config = dict(
    init_std_qkv=0.0704,
    lr_head=0.00555,
    warmup_steps=538,
    decay_fraction=0.685,
)
Each number is 200 + 30 x the weight over its row's rms, rounded and kept within 0 to 999. Layers, rows and columns count from 0. The size before them is the row's rms in percent of the matrix's.

# q: layer 4 attention query, 96x96, rms 0.193, rows 0-6, columns 0-95
# k: layer 4 attention key, 96x96, rms 0.197, rows 0-6, columns 0-95
q0,201,253,185,229,146,176,246,148,242,191,193,172,235,238,205,224,231,252,223,165,201,171,173,172,268,254,226,236,180,169,196,155,184,178,172,190,227,240,235,217,204,233,236,165,228,191,203,189,191,182,246,233,200,194,199,179,181,228,188,215,196,192,196,205,217,228,237,172,199,204,166,248,237,199,203,254,262,173,226,148,185,205,182,228,156,234,172,216,240,160,196,194,246,204,180,238,205
k0,074,216,213,174,121,235,159,163,248,182,160,135,203,170,175,237,255,233,116,121,223,225,238,223,234,178,192,245,175,219,212,183,156,170,194,204,216,247,214,194,232,243,204,179,203,182,247,189,162,192,211,186,201,224,186,173,217,251,222,200,173,198,237,202,221,219,233,236,212,181,189,229,225,197,205,244,230,234,197,210,211,187,171,196,184,235,183,212,209,170,237,227,231,210,178,223,204
q1,147,247,178,251,153,169,262,156,232,178,213,149,232,240,201,221,237,255,221,151,173,182,177,152,255,265,246,236,195,174,179,135,189,192,172,162,234,227,221,209,224,230,211,174,224,207,184,192,176,191,212,233,211,193,219,201,181,241,184,205,221,196,187,225,221,233,229,164,208,201,185,256,224,205,210,257,232,192,233,151,184,206,184,220,171,225,185,215,227,168,195,207,240,203,183,235,204
k1,152,247,197,207,120,188,227,141,233,169,208,153,235,229,193,230,244,270,180,151,214,191,201,193,243,243,240,251,195,192,224,151,160,176,170,200,225,239,235,213,198,237,223,151,232,196,204,187,177,179,232,211,189,238,205,180,189,249,195,206,185,201,208,211,219,205,244,208,202,195,162,246,234,205,212,267,248,200,218,158,199,184,186,219,175,221,156,208,203,174,198,205,251,212,179,243,207
q2,093,168,219,140,224,230,169,220,166,206,195,240,158,177,194,231,191,159,169,248,238,236,235,259,149,135,159,184,200,248,237,277,205,205,250,211,165,159,160,200,167,174,159,206,174,184,224,183,204,206,179,208,194,201,185,217,224,168,219,191,182,169,205,180,178,164,185,223,211,156,222,161,155,207,167,154,176,217,196,232,220,216,228,176,228,142,212,181,182,228,204,191,171,193,217,163,207
k2,085,156,208,198,281,201,158,234,155,251,214,241,173,149,204,182,138,145,221,217,191,184,207,218,153,149,205,164,210,205,173,260,220,242,190,224,184,175,193,176,202,154,186,245,196,208,156,200,222,203,189,164,243,153,201,194,211,173,179,190,225,193,156,168,180,190,152,175,191,218,236,190,184,205,200,145,179,174,132,251,212,201,215,191,213,210,221,200,194,230,209,221,170,200,241,164,172
q3,086,176,187,186,249,181,203,204,112,224,238,271,152,191,220,158,215,156,205,233,209,219,198,219,187,192,154,185,223,179,239,245,185,224,209,229,156,186,176,190,161,200,185,204,169,205,204,215,255,196,212,201,138,235,210,216,210,149,226,193,225,223,190,144,153,161,221,246,221,227,210,220,157,210,217,158,179,225,216,214,211,223,223,186,241,165,217,160,148,234,203,229,197,224,231,155,179
k3,067,128,196,234,265,175,168,240,234,215,184,230,133,206,170,177,129,176,211,208,154,169,193,158,167,177,201,145,167,134,138,250,220,201,211,226,205,188,204,180,188,186,182,186,211,162,153,205,204,197,234,163,221,181,187,181,223,178,178,202,272,188,188,180,217,214,168,208,212,190,209,117,248,192,196,199,216,186,153,221,209,235,222,205,200,195,212,180,224,213,208,204,191,166,188,215,179
q4,097,245,197,234,184,158,228,212,251,167,213,163,220,258,192,202,207,245,242,150,211,195,191,167,238,264,279,204,216,170,162,129,185,185,194,177,232,190,248,198,211,198,222,157,212,187,183,204,184,223,227,206,218,223,245,161,164,223,170,223,185,213,172,228,219,237,204,201,212,209,190,243,228,165,195,244,224,166,216,153,234,240,167,224,193,191,178,224,193,165,210,174,198,216,208,239,137
k4,174,236,184,230,143,178,218,165,229,191,210,174,236,227,202,219,225,244,220,157,184,162,178,163,251,263,232,239,195,169,192,141,183,191,181,184,231,225,208,211,207,229,219,158,241,202,190,200,173,190,245,222,201,243,209,202,206,226,179,211,202,217,207,227,204,223,255,198,201,197,161,253,242,202,214,272,251,208,233,144,189,189,186,216,173,242,153,213,200,149,203,204,247,227,168,249,231
q5,069,222,202,199,250,278,184,198,242,244,169,169,263,239,209,145,195,212,220,174,191,191,201,227,225,199,221,176,154,253,150,169,175,222,236,201,197,229,173,199,196,195,252,177,249,220,231,249,194,229,222,162,184,178,164,176,125,223,203,182,186,180,234,223,189,199,208,162,198,244,195,197,218,161,197,177,189,178,170,209,195,167,217,214,164,199,171,232,236,179,211,244,166,154,169,151,226
k5,073,190,207,203,124,247,200,179,155,170,207,225,240,210,190,162,218,201,182,233,251,188,208,168,174,240,170,179,207,219,199,258,204,149,200,190,240,188,154,216,196,205,187,234,189,217,198,152,226,210,217,224,196,245,170,241,220,166,203,267,205,195,213,238,225,237,206,206,197,149,197,178,173,159,191,208,165,200,243,208,153,198,218,176,183,180,245,206,189,159,188,192,169,117,186,259,251
q6,070,238,182,159,191,206,168,248,286,182,174,175,194,192,229,238,223,201,219,230,178,162,224,204,210,175,200,259,215,227,211,206,200,274,146,220,181,166,232,258,241,221,176,196,197,173,217,219,178,192,243,210,143,178,200,159,194,219,160,216,151,236,208,205,180,192,206,224,226,220,180,154,212,180,230,139,214,156,164,250,157,197,162,192,186,207,174,247,235,208,213,204,193,242,200,216,188
k6,076,197,207,220,173,174,175,158,174,200,179,200,281,171,187,192,182,173,215,166,214,198,191,167,134,208,173,189,148,231,192,198,195,179,240,169,225,165,163,190,174,214,217,199,186,179,166,193,182,207,169,249,278,217,171,199,222,211,243,226,196,180,223,171,260,243,201,204,188,273,204,278,178,200,159,145,193,180,219,230,200,219,221,202,207,196,211,167,224,225,173,171,246,224,144,185,227